Weights of a small GPT-style language model, trained from scratch on English Wikipedia: width 512.
Each number is 500 + 50 x the weight over its row's rms, rounded and kept within 0 to 999. Layers, rows and columns count from 0. Numbers have three digits each. The size before them is the row's rms in percent of the matrix's.

# layer 2 MLP down (transposed), 1024x512, rms 0.0734, rows 222-358, columns 96-127
103:487539559536556527446455586408431412516444463519464478501478507501461616506709427537531470491500
102:515452496509572481538553465499384484470367490490466397544548524498514563547599540566464529481392
095:486504424543521500549511553467489519555401454494525462426467485466501487445528468569494514477450
106:452491497506523512422520527406520522512497488604424530516448485514569577492520452465623480462425
099:599507552597533509440497605537395503435515446507490465474425510550477434433487470432387447571579
101:471538473496404471558575521546518466486469425473546505436665464510496513366509525483496559504458
103:551433587455402436419573595455424562468503574463563580550481486528453537495587517497478521461500
101:540468594517452539524453444459458496584533525505555476368485566512463462603624501492554513550596
096:515489410433554537505474602462551444418530502470461504467584530532509487468420463467599507517473
098:340498566485561475427499462500465418494549531453499492538471547471505516530526447499513429504520
104:554464598395550555556534574486520562573419548514550534565467496517473489457465400531503438438556
100:507445515482419556419568582515509511488521570469543443411498500474510484496506532480492488419489
097:578490492483490455498502552511530558585538463574491449510497481479513471521522543553548481436435
107:482447486511468555478492507513515573508492582429562409540471574567466464508422518439499423614535
093:526514497529554514482572463472520473474584562469521430480521434468618560625497513505477447559460
100:581501537417515564536479550473527453525504508465510431568491498446442478463503506536429470512449
102:495443502463430537510507528521465440464477484616509531581500397492560577410507461504504428427437
097:497467431399588540465423497384505451542491473581541479492536482427557512540488465512473521490515
103:431484475522493456517509465460527558457466451520446438504493488461454522495433398593499481624517
098:451471586434440445575362502452432515528524508497578463538458540463507476511401482525543409500527
093:448608517646392544421469501479478514451527560530473551486499604535490503448475503499542454509485
102:465545532429501457507370477609508525353442505493520518546538502400481466509533479530563521569493
099:563471433406599521480471477522472403485506533489508526517508536575497576468451466461411532435579
106:502479518488497503509476501448577526537472469404550532660529498536511536443484426425506516508541
094:420501485557555493426500464434486523494530541515362555458573400575516543579527515419490471500470
093:488445594552524535528529534552552420505483432456489526607488551500460510510408485470542622541540
096:489486505515503502544575535459550566527507528542460507374533520520541412617495470512602535506490
109:499576559524464471447549552507519495435473466467563537472503531462451439460566532503591514556543
098:529561467438480467536504616497475573417602511525495521605530467529446467487481499522455463470510
101:484544542521469526510501453529506417448445473492494573497495595476554543484591522571521483385509
099:505513594505589535387565599480519448481482520548483503469430470497507464524544466466489473527428
097:396558510474526452481537579478507495480510627452479491537456502493427537522551533523492536510491
098:497461526537500567413560473469410549530457496519473518516516455517460468432521502603456585526483
094:463461500498525556450406468531444495548416411496533518487458523459480539494593580579547564467540
101:590554372539486404506483514393441559526422493444529534454507445571411513522549484607502426432449
097:484399538421508497572501532429452531551518443467509428496397488579502554600482451470550493424461
101:499447508519599538509533469604497437587502409550560369536424548531564490463532463442535497448433
099:404564500514487481552541451588455467496524487460520530483598475532541378481537496543488478505525
096:414577521508521563526479576559576530400509455507438491584477443535460523469543616485539547529506
097:467558545495498493521485518473532485578521452454426584505567510566548594423458588500504465531539
102:489444490493520389581509479507543433551442414533479494538484432477483461427455497548482516509498
099:494524387477437516459521462525495362489541480584486603486533487565600504517473522450472548434535
101:406495441540474474556463385465433533480512546448500542496510444579574544481518479493416483534551
103:504577556503537409494459477538491534511474565422446492489613415456484507457557531577544484586544
110:534481538543546480568439499428491511534455485459504454525501458457489483456475504528532500481513
096:510491497495612462498543497382449530492568566495490513551426554446444491506475466486481527464578
105:600511478423496547514373519519582462528481491478571460487525533450491414590520485433504516537513
101:538493601602524520500439612503493609457521516447517447454575468465544556490490495525499462429551
108:483416547473490555518556449392457547522438503501440453450450542447505560529501572536553535513447
105:457493568527496470548569501502507490490460605476499515493484508477499535407593533483525527519527
102:457508531458589418436537513452513442507496544466474518522558477611506492600444491532602505463487
098:505453591593429477649487488500456532557468459451404422484415473521452470466522528445410466605515
103:536499486475441396507525469442480540539518539440393433435497529474507435384497468533493478462491
098:503511542526499352556496533513422476509512518487521499555493527504504554467509518496409543560525
094:509391587439515516538523539482548444577528497536548491548501388454404506550522513597416559498488
099:495578563515456562546511560494525476428480508441485413510466549487510515484522472516486517516383
099:349474358625580505528576482372530488470550489516499527542441467549537506526485514521499480475426
095:487500466437558479527544530504556401508482614442494532515497490519533544488539528539573511498510
101:416566510430546534465470584503555495471504488457540555388492507489472524508518500475388529537453
099:538556436537603400490516510584576517488523554516493550536545524523485414545433458476478523468448
099:488535509475467575468509597495444385558457588512477557498508546545488478525478439480468476535418
101:505417462521527594437541481474536439484445517462491484468461544448494534570454471433579649429526
105:493508474510536490491527469546533478472441537503422559543495550411513556452500569585426507376434
099:492525441550477467549382542469440490420573462538494513440500444472469474445459510511519443385527
097:492529500454521507535599525549491554534445452458478525489496465438516482535424533546490496433516
098:513510440487521533554471426553437452524555513439524505436483535566466550501509460486507497449493
102:427525526487388525561495503613538572544508581509456477491480535447489471476483536540521491551559
097:386496567582530497485370489467464429380534524444458520531533562523536501567492622427568469561488
097:440497547440586549639416495528503465530451477488473479517538502600549468489528601467520563547485
098:521453521562448448431490521501516574377612427427570432521528532515464411554503534474536520406466
098:516471545502605513556518453594496559459471420454539540463469452472475583553522452473418449531492
099:561550480514502514469475525497541544475563539542497431445585500458511560471510521545572424456509
099:407535405616390575487439503512524471496511532534503525498442457559474540471468484516452514524545
103:550468417468502529579478537496458513509441499515523440354473519429482562515515459528466462412467
105:502459528523523498412407573552467427411519546519496409463626417523593480533503580465571533544567
097:484574517512541543467546483520511393526527494550468441474478560559446522562530505508468504479520
104:465517539538598353535462499564481616584482492414476520509493427562555502418483450466568676594543
104:555560607486526530553455437442507583535512454511590411562421499470556534535508556434462430497508
106:458461523494474466542569570470604368494454484499487590424592521479489463448551486493507500542477
102:472508568471487479523554460581563428620518549585460465442516558457495493584462399444617550596473
101:488592535503482670539431500466461558571491469409559459507477503546575551514478480531572526482420
101:447433520525480485481407509459544483477441510536501538519457481467451475451525488543496533464432
099:445449477508492571476507498526469484453459519503544525439474549584395476497417426504446565561456
100:575449465580480561474460574545489479446534435434485528505554490445529454481418522488489450555543
100:558379512456482425538487468442464600492526455379520493375518497456551600578487473437530426513487
096:470505467445493526472530592583540525459564575623521454496437534456592444637453484557469552445467
099:479495485521519486560475439449471557469468476559606485584568483551549475469523459417608431535628
102:486479559427466551508552498490513604529471533642478491477514556510496537487489393489491498463532
093:559489525466547493442548427454483338592545483542558484536536482531522518488464469495496553579482
112:453634530536477543461435501520513484522442497505468417433466502483496479482534481579434449502455
101:507472476455522404526463544496519417479518536473462534552446461502518487568435503498548489475506
099:578410542532522565486549508511435521538489479460543490470401387469574535411390498526486489483481
106:481484478499467506446523546532469506428541517516544485544482434486469466528520454439442596399480
093:442446525484453464462508475521484563428423470525502521497512525529453513511578536434480561532491
104:563517498527414473494473465512543501499526465515480458508437456494526359422493535459532584507511
099:537546495502595504486510445520455461532489586587434464494436544489523402500536382396498525501524
099:528550470438477430457488474545488504518364494476521427380501445407516485413536516449505475465400
099:490548532525479434500505498429448505574519551448449518486450476394523545494496537389441472514476
102:486506452529520469507535491571472574564479461454409475547544595506516487545345497457519485449491
105:553531485421516543459513505488519496530504505529402484430491486564491553440426543457527494460440
101:491472529451441465524351490487431564527432547520465371560517570573506502421401512443465456468463
104:528512469551506503592519450407542469518526549535462602575549490484478442524412455481437485538493
099:560515515537494414520563450574455516452448530536504397541521508531536509514492610537534586516502
096:509537398548499490536458493464487558470510506530596488461471474536426490494510520468450475507497
101:507485513465496503543498488437529479499412522585569525423533547531536487516437506573454570447403
101:535459517520431433537453500498491545487566450548505483476461484476519547575535481414568466477574
098:540531511510538493519569493442588483434515446520422586400400420457606460465515480511488572449546
101:573596586474440530488510444471470465425485491532498511500555452571471520544370487483421580402606
100:500565527490533467535580506481555393615623491488480492465569516490527436512542474511545525461456
113:479490490360460558513413569526506553538552438583478486616543501537561510555411480486528495431515
101:518484571470490447456490535545467607490457599459527500524505469536544517476553511515475478527412
096:496449538518554415510570510570516429508561589558582533481560433509523526464499556549463540438532
094:537503475477485456546433577503411508467557439567488552571546482494533387466533527460447477515623
100:520495524421460612496496493442497441596496444522582557478559566491454548553519464549439553529502
104:532430448490552531492478479584563483401480531523438585512547504470498489439538497465455512591555
104:461474648494544475546522550417549539543429522495510446472459431457519505477467517529492493506559
100:522523522520593559517579467400433439474489503428509399577528455461528541452564568423453460381546
100:524426505485406431468517543464530380526581496537578571445551429474462517495473495600615412453435
100:506559561516465538513432477540447487452592553586528484443609494448477455494484565589501537495505
100:531502553593512574507521568461500513516488562515409564449437560571558507552517510522488541495466
098:540525563446447510509474569505497495530485415451478500439386430476446598576526471450582495495595
097:489433546510554435579422485504500547576493409406535582421521494502475396428471552527642446425542
095:499575411500467454446438455397484575594521576479517528461540471549442520492433583521494479482593
103:416457481441546527474480513477585461433537529483457520427481480473447521547368496438470495541549
100:503513504518453491550473567458499440529466547413536506514432545524538454507491445387541401489421
097:515505485491531459590460461547498563424553532481470462507555490546519606600488496462470467460552
099:453471506524479440559392500542458544537617517460494515548469509460443541593464380517500473510502
097:473556616518486451502391499567509548477461448444447439517593530442459590560481541462491573538437
107:439389603515498506471542469468465486490466522485432473494443361542522518472527571486472452506471
099:541491444515485458523520460440432535500503572477487472446536407427421488542530457519546545470554
097:477407468485452477527506500475481529547513552546567489484525434439539530444469480538500445520542
097:560511459604446464569433520494525490516485443467526476548517549591503466494435509469519489475419
096:480532453463525540493502518477543501534595549409507486448499405571524541475499522445489481501597
098:505517528607455475467433472512514478497586530482484487518501499563503483502566489599525436523430
096:539470488498438533536568399471594508442459393523547507502472513501514472501514565488526652459596
095:530496497525496545520468522560539571543464597460534520472462523548489456471494523602437595433591
103:418510428444505573445486436545483655501537545413501499479609451437462514518420422496554460401552
# layer 2 MLP gate, 1024x512, rms 0.0763, rows 223-359, columns 96-127
101:425574485516523550572535497460531474549448421440535421517551462564361517611461566420426484490581
101:597452490482490533508529538488502502522497453515521487456469486494470539461505553445451514514507
113:478435409493514504497424500522456469392455390514457501593543505475479599478528451443439522457477
105:393454534526478427520595542482522454361584514602502508540515522515586494459566439525452529499428
107:501575582535515531525529397558517473523469383467471461563451588521486496433541495481444499361541
105:498402524506524415533514486533388453444534526437515509415464465549501489426473522547489507511478
097:461509531515588501474526415435484470454489583473499601522541532459601524585551550480560479526492
096:519466518486493442468511517518541507460524443452598488517560434466462525474419625417548489495555
100:521487479528438523572435525558481505478523533494443478509501472452413396593527442457464508438526
101:573439508509469508448448514604398452475518454396548503466531448537518532496485612508458430474548
099:481467528478494523463467488550502564436462528529529344477507550508523507448504469532478542446549
095:458506467567519454475539468483412578510436546605466387586493470459519377586513484420428396547417
109:588573538409513469532548445486507509449528529512460483383499464456554479538436444430411452507430
092:578500512517462493530446501523493457574443497561510513477527462404525476569568467434486526410540
101:437396629491529531498479481399397519557473513516499524438460452466519518423524524460589522548493
100:517568498486442494524610582421420531509554572505481502494480506420452434534482525513606525577497
105:531439512512512403459462443505435344529562543514422568399452521501522522522566500412498534515515
105:515514444411486476518531462536515560576492469454505586533512498513540518482475485460549480391448
101:508506453548446484447467503550390424510507569559530441447540487486522489592424590409442466551545
094:456563532462455578521480501612458453480501435510567572437514533472460508464477531409473525468528
093:565545527485471538514514578589566509516470433454511541495510523535517493510435493445459595503463
101:512487400507534489525532548542470421479477513586378467495534484500538541537456518523504580569525
099:539512575517545508547464477562468517403453456457510474542415535477463484518520485529463581401452
094:480523481531486459519384447600457557547559494520475486478451565532475494602436417572535566420526
094:529513464467630523504542617484506509370497517553677520514517580465475425469488486571496496472478
100:636362466487487488555536544588575432548504517547521499535594483460496601560502469485422469538499
100:489471432497542461504535425487532458530500473472467535484559560481539537522432457483482544524472
098:606523489519535449473516552447489551450583477526553491596516579512504485536529584522425500432554
103:481418579571435515565399503445501468493471421418429422556458458576481499464551522436518433563532
109:524436572556430505505463511497467487389442465523476462423480506500470637513499484502582570510531
099:469502530476464458406515496495494483461598467579485499570565441630478548522400531465505464387501
091:401550482508438501495480531500503405519538489464516399499516522493435486404446552374494543461511
099:589432446515520533567454522476542458494502461436464506486529474480489466501321461489428484494364
097:565561458549434573493530464440497563568447483630402566530606501536452494421546512538412453536530
095:436436535562472521452427428519463477506441513547434507545425591617482422515505486592361463470512
104:445501507467454414505423487541511442498462572510542476458531412489480377507547507485552516546405
093:401477468468480559423557504426505511447412504489528513494460511475556481604443394500477483584484
098:493562546462447462437543491566448500533560535471557516500565450567583462434483460563557468527512
097:387520517560462479448455524539432427498412484627523547533493463536504476470540447440561474510432
102:540463546431526538677482450432461508500521566578467508423590617509528547523457545489530498569530
097:589475546447443473467517536513494591523545525625463562501522534544496518545488539573534522485448
099:490400480477561457499495482550453469594479446475559551498606440381539455590430521474536583441509
109:468520496459422450493460395474549486553514600397421429481383510460520467455453562395484513500608
103:504465491522544445480560524450506557447482427623552520591543500505549489528494419488501518502543
096:496533455421402559582515536508449483520502467534492421469454532506503478458476483572499549536556
104:451475462490485545455505517432456485504501428480432541500597467542461473511518542532518519450471
098:527518569519508458511483566507539532547495463417575536463531465503482478513467533486432427491480
103:506522469502472615427518508496546542578521466481480565586523524420355502505453455486535489487494
104:512530566490467506481568529539603519572461526517470521463464438480561545513391521441560460535488
099:492462592455461489540545435467508505519538516562520557549505463492456558478585506455487514526520
105:445380488534471634474494510449518453512430489490512574404448499479455487491502496445434436501450
106:462496424501558504467483506485463428460461447471471549522542510461484492512474470477534519518442
106:469454456470445486543638538503549459541466504455567478547511495446492478435614416550479428464503
094:546565547473530462568513478565432416503558564483554530434549476440478515479600568596470514360552
099:549467528483555533509571512565502485473534501524516470518585471493568387510569503510492450440487
100:509502566518491500530470516475518465563495510539409433419484542596483454510544423449399498545486
094:615524512517488514513470569533524511481478462537435511493393589532509502549518566552493518504527
102:448570388543534493511520481572506425414549551501468462534473484582544514551486481476524460510537
100:542563447482467455466457403511481471488486449450546458494534487604626444594460499472486487503475
102:459570531468470486463563468425465488465418495584549400539486511532559478529470526480494486480452
101:439352443497451516460513458441507551555513532483481550481576576413377464505508597408522444635479
100:539524525534548559476497465560450568444595476447577500461500484608527561454509536530459531565576
105:606592481566518478547472527405500479485573588458461447484465487611513520497540512517401465571540
096:457458481468472469514438504471607500520418404466455397492501526487498518540459474454499478391448
102:557486494510458570546535448514419398556493509455507510486432462578386570599573471489509488520516
102:474456532489513497508461455524460420534585489553511500490541381496549513495468512513419506543450
101:407460535588545497442457501478477550513533522513561586465509530436594495455499475435550454417502
099:565512515429527547563397496494440533630488547453574533420478526424530476485550559472587553524403
096:505461537549538416505532465568505515530381532484510513400561487547440572440494464556527494512447
102:467470518503397500489496503553540494536460443457460481555532539450505464448455545587504613526486
097:476570472645575445484489469540527441589417497587510550515478585476434526498489474384477372521422
102:473461421456462453452465519552597494442523452472561469523536416451524445607483568418511485474603
108:449406462496526441488560491504469519430461545544361497476593602543577451556496523480536473668565
100:455401536504457313458572486443458494460512492470568449355541543549539522493469473521384432455441
096:493465496526455497524501410524544484519545452527483568474432560509462470509423591417519536536509
098:529518602483530481472526565497469459464535454486508441463551501490561488535468547527602529479407
107:464480538488515511586524496480553477561537566475436404553496496459543581511524536462496510354512
103:471575438492450528588484590532557534432371525522508507514563536538549480529463555514511545595458
102:658495415570520551444557386567473541519470495519559535582534541530500487458395519397519523495604
102:463561416520513550505458533430413566432441497422471621484500531532490464498550511455463481528503
104:508503546504451534597526427445567490406505364544425567594409480598531429486503579594489527420508
093:395496534533472530507493599474554520507542540494576484489563404529573472516495552518568540605626
094:449472602462504541516509459482479460612506515526490480473531567440522445516479445458558514491525
103:572454469479396500486559503400501549458572482562529470477489474544514494383489558489452534581493
096:581558497434478451552386400498468526509568547522515515551467537457475388498524526559475527383539
097:572561440457478550483437493466492453540491450572476459550502453506531423553354500574428458465449
097:416522521526476461546492513502469464503493478505576482518581583471530550585443512498434503512637
093:462497524526455543425427514600444461584468486504485520571461474674542511607503576555572501532450
110:479567487553430474414472560474551577570458472552468491555438485465534395459484477512502515431411
101:502522435480570494567498437540503480519462511485512565488556490469416454552431523480572572474431
098:548486457429488472525471545496578523555571486576525487474400575441615470419535493572471375480514
107:486473592421527516476489454450500513436515450486480541478394520516476480461383578460554587463453
096:494610419560567539529572512505485483499494511480489418566466436476505549566516477530563463554438
107:522498497507570495562437431491476428563479488443547584436442436399506543520540450433522459525431
101:535403509557594446519559497514541427471580500536496462509525591490515456488486511514618435508488
099:564461532472581481479557530546577464499514487493551532407492484508593578552620574471509475493419
098:486459554474508577421512439464495467574418458469545488533471535513436449448444531438547514496486
103:466499523485488531531463502551466488572461506455529492483448426517617511386551641504526495480605
110:488473438435517509483539446501464522489559546453479439513533457595518462484541516511483533513449
100:499476492473475554396456484527501503427445472438576530459494507483479409603521419467464493520456
097:520500477582542458473422609603542538525528537504435521473539533439536532546488487574502466481500
104:460414512485502538506609490584434535483540414475613487482544492437458485486472408504482497434522
098:529529471445468484495526501595511507533577569479510474541461530594498494480445534498505380514445
109:442551508486559550616491551516445504455483584515536536513480356518471533417460480563520487430474
097:541474402518531492432517522532503508479485557498467428448523506498432546380398486551492552532485
105:525338604484499557423452475463479538436530458558509483490458561536657550598490465538467521461489
115:484496509548482481564521567512513456480523494502535465537494531453467445495532496507545503454448
096:503420528495569519598492439633528418544529492560621540543479481494518555601492465523457511502559
097:490430415519479560465493532436407500479486505528530500427583522597522550449518490511478471483545
101:439506455458454513504558484455511498515521482568413461486501522423522545459479544535500602507490
092:587441502472509433500504543484544500484453516379558510479513611492477526467574576519588469476499
100:479464586457605481475486479502575423476515471490547505483542412501498471507447506486455494486448
099:492420565458570572488513562531526433508424509488479572551474507525511499513430438528606535570441
107:539443563460561445520514481567499554522500512445552439523556366568501561507511497485468462428423
096:426500449565498486504579442536495509538517582425457532507496490506554435561489497548520549558462
093:489538551457418419480432566537507529507493522500413508533514487489502576492564529494573463526494
099:418485462588504635528415540543503559521489419439569582556492471450501394506520480437525482576496
097:487430470452483533505620511545486472515500540462540553522455465505584500541542517485428451520457
103:489498476520501527537595450555488546544459430460526498532504549441517456549529544439565538473556
100:452496528427426494574580437530543558493525543524424428470507472483524539473524489511478439533447
100:474577554473431495520429522486515565468537515541501604532426413498505513482442538437505564597471
103:474568472440475541454541507434442576411568529592483535469624520525574392509552446528553491544489
105:459432556504578489488451495491514507499530411369577415523506517530549517491482473522547528405488
102:521502591470473556547481492494410458564497468519482562504570498558477525467585582626444567541495
105:521557458491486493473539439603492476576542479439371477450430585487600473571463519453529554533436
104:447542479444550474376469537444542581444576591526487511476569481542570547476587501477536597547439
094:542584495508460497484399543487426489465460556582448487529513503569449541511489517418443508519558
107:564505466391489525564492525506432487549484518483493562514507450512544434495431547458502530496563
091:438518530513534466568556410555445490545394595472481479377438515523517487562497531537471541507478
091:500438329566493432625534456484513432496484500525478553554383449444417587522509448435346487504437
099:526510496444510455467556602485515541487476605483535544365426483480448483476447501487472471417481
096:501551547477465469465497608538450512463463495476546561484526491376468446421522506474483513565411
095:538548549505506532508537567585495433474483507473544534450398588524400515515463536502520588546513
100:524541472610476456562578507567448372529568447377464553496510527483511519490537422556590562529450
091:562444523579423582480435488611588594531481443397426484463459533554499513450423432540473489496560
095:522441532572440530491602540521472432539436425523554488519459530533533536468580521390461516541436
092:417547572449542505534561426534586492473525509510481467537541482478490561466476440554474457477508
# layer 2 MLP up, 1024x512, rms 0.0765, rows 223-359, columns 96-127
099:584471455494451448444555518523418542406546669461506468471590476458569529482524489496538572455548
095:493497391550428485484488496412425493446434580554462493383473469439542467461417477507493527518416
105:491429466450546601558492589371536514521475565532412532514528519505485447541520498449575483461478
101:485561464461515527490499544461582527535408488510535449449523486503499620543493518517486567524499
106:469490518514491479572503515448523575463483462558616512509477487395540524608556445337496507507484
105:403565530421577496489521555413434435413576445443505594460433582463483491532605581451497486373485
101:443483543551477456520414450484462478510535470460503453514517501442489562509508503563554460514480
099:464455523542516458447560545618511509484467446503543511459544495490511486572485545542581441428551
092:482543588482431515394516477429583469447499560540478505523523532569441486460450532485516534544506
103:502489535424563477520445411432615496593501546427505490511526467492515492572554526500547545537514
102:490522445512438491562537459462428509560466472483501577445573511537519432594514526426519401456435
091:550510451407479460506488549461566506535567427530497514587497507498476511417586453507497546452545
102:563442515410450530545502465541505469543464511407475479421481477419402523478465541530519503630512
094:443455462627578531511541502532419368451513415500461489457511550414408457395496482594508483477405
103:482524533489510516570577473518584492439448470438513560539401483415521539442355466542533567436470
102:491433469527547587471460526569547520532501399457568528484587551502557537539517457517497556546539
102:554503556509503463520526527525411458481534488470566407587481422544424582474589369544522458421497
102:542527433546486422552451477529515445574517427567508419511568508444387519482519551553537514446449
095:583465596473475581469445539486518479484447485505594506559482553444498499537534523431473442505468
092:414656487518475517539473588460494440464511406449589477545441502505420460489503561496466569490558
100:535514396513477507510458538504485473503480560481464479526402465482449549496434613437461540497462
107:440542422442525493513499378461446550480613489484567500556556509533503495501489479487418467501508
096:558526437452572502569485496448545448496507460477499452518453511566537488524485489496498596468457
103:478459524447525495358523478517456507431518430453509459430495556477440495496461504516556412499523
096:454450571484523519605488501574560482503538536551438393499556611422508546555527531485446540450486
099:513517535436469517431512483469487528544459491505509518495501531506557460579466469521513370475537
109:582427540429519441540468550553529484522546569546483521561497510503544545524617537491467470401524
099:515517471482489462491432469589477450450484436509589372461483499505540605430515440520431521419502
098:443539494555489454523490468589518563512576559468397474483485529507533484529541505419432464604378
103:467482374509458417478482464499500542529485520484561542546479532502468537518567477530526495519494
098:506498595490500559544487510473527452437544551404497421547473514443514506496576509549544484544488
095:513449596581495499554493424537600536535357492472468454411493495400468457489507447545583423525544
094:437547548485505534505476539480556513498558423541517519473537508569495536487501498449476507501522
105:509425509534516538582441539548445471535505548331579512472473512418444506534437542485510470430473
099:454450488588430538542452498493531486429486528461619378445512453515578569476502486487578533396468
094:444434530405530423571553542431548469464503468480528471581492502490433429487420576528492444474601
093:540362522496428511495448507597474471554555536466443459482615481445547616527519663572565615445566
101:450486540529470516578539560521555470471588460605449454573514511466434520433535515524495468565474
101:515525509454486591461476544519522520469526574599431452461581562643576572582462515566542474490559
098:503440473575551457495596521489554506490391511512504476448561492453549599498534502441494484552421
105:575409491516506412482433574498554414428557525500525548508443515421455465521485498479382518449538
102:506454596500560476441491464476576454514385473444482526547487529474471542552478499456525538497471
104:492508463496523499494551437492473441531467631503473525506451476535474559580416410537450454486465
108:542488480537506443527434534520541519484424456497659544601579455461602457439439484511458533500585
095:449514508477461512466519475515498516502528499641464463528475498447603562501429532444492521522500
109:519522516555527476508365468492475539504438460520513508626477486378454569441557481481502464562512
102:476471529602546394516547580492509491516493614501490512522572458551476517510498510419559428492495
105:574471448494472482417478505531469512528469469522444446495457454580586550561556563508545510484542
101:541524547493492568487411558514512449465605500482508456447494485523463613493479504577531432479512
101:483550541486494495466478497442528479569528519505491518518512505424547542512469481541616519517434
099:496484452531467501525552493497577448521555503489546521537488518484587588474506508571529562496494
104:493489451480503456532538452544497403511508453446464455565451566486423490486550471558554501449557
100:449487499440457514459552556471468452635417542450568457472464485531465503462486464504491489530524
092:530540512439533528423451435554525514498421452573471536485582506404499537526592555528521541394522
089:426486433556555579565484479581473493548463553496505510529466560583430556456371538453468619473405
101:478547555459396456486498486413484445445569511517517418536467456540494487478475424455447410408431
097:487393535493516539533586461439491532569511475503521471526488460532402511544542450586509483508485
099:501517516525528511529472470580476470590469508547453543535528546506512524527509484546465454485508
095:555552420458516485462521551594487467429423459511450447544442497476451458551381444525393548578495
098:488504447427514558477437472493463516508469475477532533413547395464501543419477511545518503514483
101:516464515515502556478540507512456513524551476492525590495454492522488474453477550554597510538481
108:489522478517553531438524434529545515575518446589532492492534466546488560416524565500504461551521
102:570580448621523465518594616410485460466501483437387532475520435489511584535456453469474405478433
095:489472477468505505506438496560494501533582500450464557501477462501434516511505609477408520457536
097:478540513457536478513523514486514474488455514452466590471419438499521547578495479426529503365486
099:490571477442493522514520514492542501484401490450609469483564448504490422553421584555579528589563
098:571402511506440473485504476456558469518441431455528454486432459502407475547482492530487454394543
100:548455590526524528464506635489535466542543485408494500483483413476456544504569564514596515461508
103:534467419509526507427569491489565489569478439454457442505444495560484491505442506519509438507440
100:513497492570478442522469552480516509462527528517483531534452510420513456489533507500549579528531
096:480487382542507415519394422490474467528500427504495436466545535486470513453595505461569520462533
099:531454533398519564593486495584560510617471483466471509500522477479461474519546501527560529577448
106:525513474527552534575472546480518465485444485527525537438506512469417485551548480514448578459477
103:525532507395468484523453479374427476483621524474462473516534392516500428512472567597470506411552
099:495464552463433567461474500497539547527524562411510618523517421469457502483517559490496499437508
101:547577457394475523411456486507491461544567447555555523508450462576546521387427505457518533542494
102:556465569530449529578534496457530422422379454529496538478443513493484590409467546436457481494460
102:525507497478487563509478477387583456423479436477545491430503532542554582487461466583644447542487
104:458463468410563537549536546485595495507489554435484460447495473491449543392509524565540438498441
094:469537538502542594509487510411479489445517505458495468527566482529431518469501482505462426500412
099:575431504599516434485394437431562444516531465453411521425467560540423491478452531538439528430446
104:586520467478458532551427498389388523504433466565465513501467440492474487410424412485441472508473
097:575511478576514484541501495455474560477507401541534575526443537570519531537575482507400485531525
107:523458481434509461510513477459467478538510453547564472539543503442573426418483531492464462450542
092:452551490553455562511523468603500519550461450459535537546521500417521425536529501369509533467474
102:505502532586454548467507535449493520514578516477540469447554639536492480469520517450596465441515
102:495501588444526516617471429527597477491529493581493577472531517450454577500441501499510551530548
093:479475484512586572504449469466591543448493468574427521579510508543518510581382455501453523485557
107:625412470602541479528564441547592517510507462470541417468470528530564496468503459472529502462461
098:452549464517385497577386504491514442453459504443589512429501493606469498540457525508479434575510
106:537472554568521566496566518500439457556540456463473454510464525511497496420470470549515457500516
107:483456459409498567455453519646628488540464568478446489533471449376421451513623511493526483462458
093:536488461446506565484453498482466432516500556528502445596451512530513516431428356556511518423452
100:523487582461569512502535452606489564499484505544530551505587508488443423489428470469589518584543
097:530466542597421475543468466543532547481510484536474431540541353469507369506440570410492495493414
095:402499543486545541381418506563567526457581487526464564514439483481606391525527508511486474502449
099:520498511607453451483460463477500475532566478473424607495495528491477493539435502484497519483451
101:522496513510483528610538532568544447388454542459434410535455518564584508426506514454461502593474
097:546505498522447543515529546449409550457496562515459553409421524544491491580532494525480452548497
101:459567419601480478537486488425526514495452511560411479523485538500518428538498369440478525535534
105:421467512465500450555498572557514482426459521442494426495511473545505452520447542528469541497479
100:508567557500455561510467504593514534499545495428496487413510475481434457501585535621623551500527
102:524477479422444593529541528461513482446445519494454504379583442484538481451575417501506517507414
105:488468503539592526462456519568481425523531574516474504453576528608541477581527424581539473523508
095:574519505519560538539512578527541502573457495488490505520490457533540428587495482548445527448506
104:532441552515508539379522519474441536483446582453498587420386419497478588511551493466516586420463
108:422437427513418430473545464471448448509590529411552490541545484456536448503449529520519469434524
103:488516448562454428521499488458554488426477588575463510441442483630532483551519429465442550424465
097:428492505529552438500570555506524561470434463481445469502511510441567619449468502544592401527442
101:546547526476478394474489451577436387481492474540517484427443598486518519444536577454549598484564
097:535471464559461484475546473495478528434525534532472431495520464646542473474471446521426508461437
100:483502528461518517464619410466580506478496501525457549384554503501436583491442531428426506481506
104:440427493512493503506457476453495603498522411475577532601524455471437531444493579484461526514504
103:423548555574486470479579541512445404618570521442628514459510451495471465476549455573513423520516
099:526526475500474578624524537549492515590479543476446465551490504544472455449437518485529531528471
103:476464444534454553389468430413542526515404454528531506457477561519410462494504579494485442451472
100:441520451473484475449560474412491409490507513541571539432549434470437557429448372521475455490539
096:570448541550527491455393515496446524404485478592453475470557552533511513498520478525612499456517
105:568471554532510542418424536473515470487493501452487541486485484508508486571507492525448550540548
104:493535389510575434452399536486452552456492499527464468474488430503526522528548436526459578443502
095:518493521503568513407470509520457460557453481507362581472501494477498490554428448405542484471515
101:480540445451566482484529521448463512518428476474461522451520461438493477512487648455474486552514
114:480490490446596554524593547451401438501524447476479540458533505481602485474459498503424553498506
104:460449539488559536552412533571480554429467448471555570486517514582614559420497506486515546545498
102:574487485565486525530503473500483535482497475487471510466406464476561438483534444443547555537492
101:431376543479491540513435462469548549521461475560498467485521454482497530445435482509407452380503
099:441459539463473461535462473556534465533550511566496429485478521521539512534566544588418482488461
102:535433525481524455501485462508487547433542457473537512534551439499484514461477502411471443506500
098:561566493581489457472536500520567470534481481531430445507570532551456499483476456491530487484520
095:527458516465396373549496504570495467579466483500455474569482526533435555432506574478412508534560
095:499430500421450476501512547460488572455537460563502471506462554497570512465432540563447534526523
093:581512507483532627517525509461469482552534553422533483544458473411463472498480574434483486474629
103:585515532471482430551416553545459510462529525495512496526384552570505473496490463543552493501487
101:538494486460569539432470555498525423598510468404490516522455601542526513479442457569498458499524
097:456560514490505483413458501576482523515481474442549525475390514498474555490521467527506461503506
095:581505489358427460486422490485466551506696517430536432564577498503508601487471475485574462457547
097:439473535586536501465533441542522492528565421502474543422558525523486517494476399440617547481538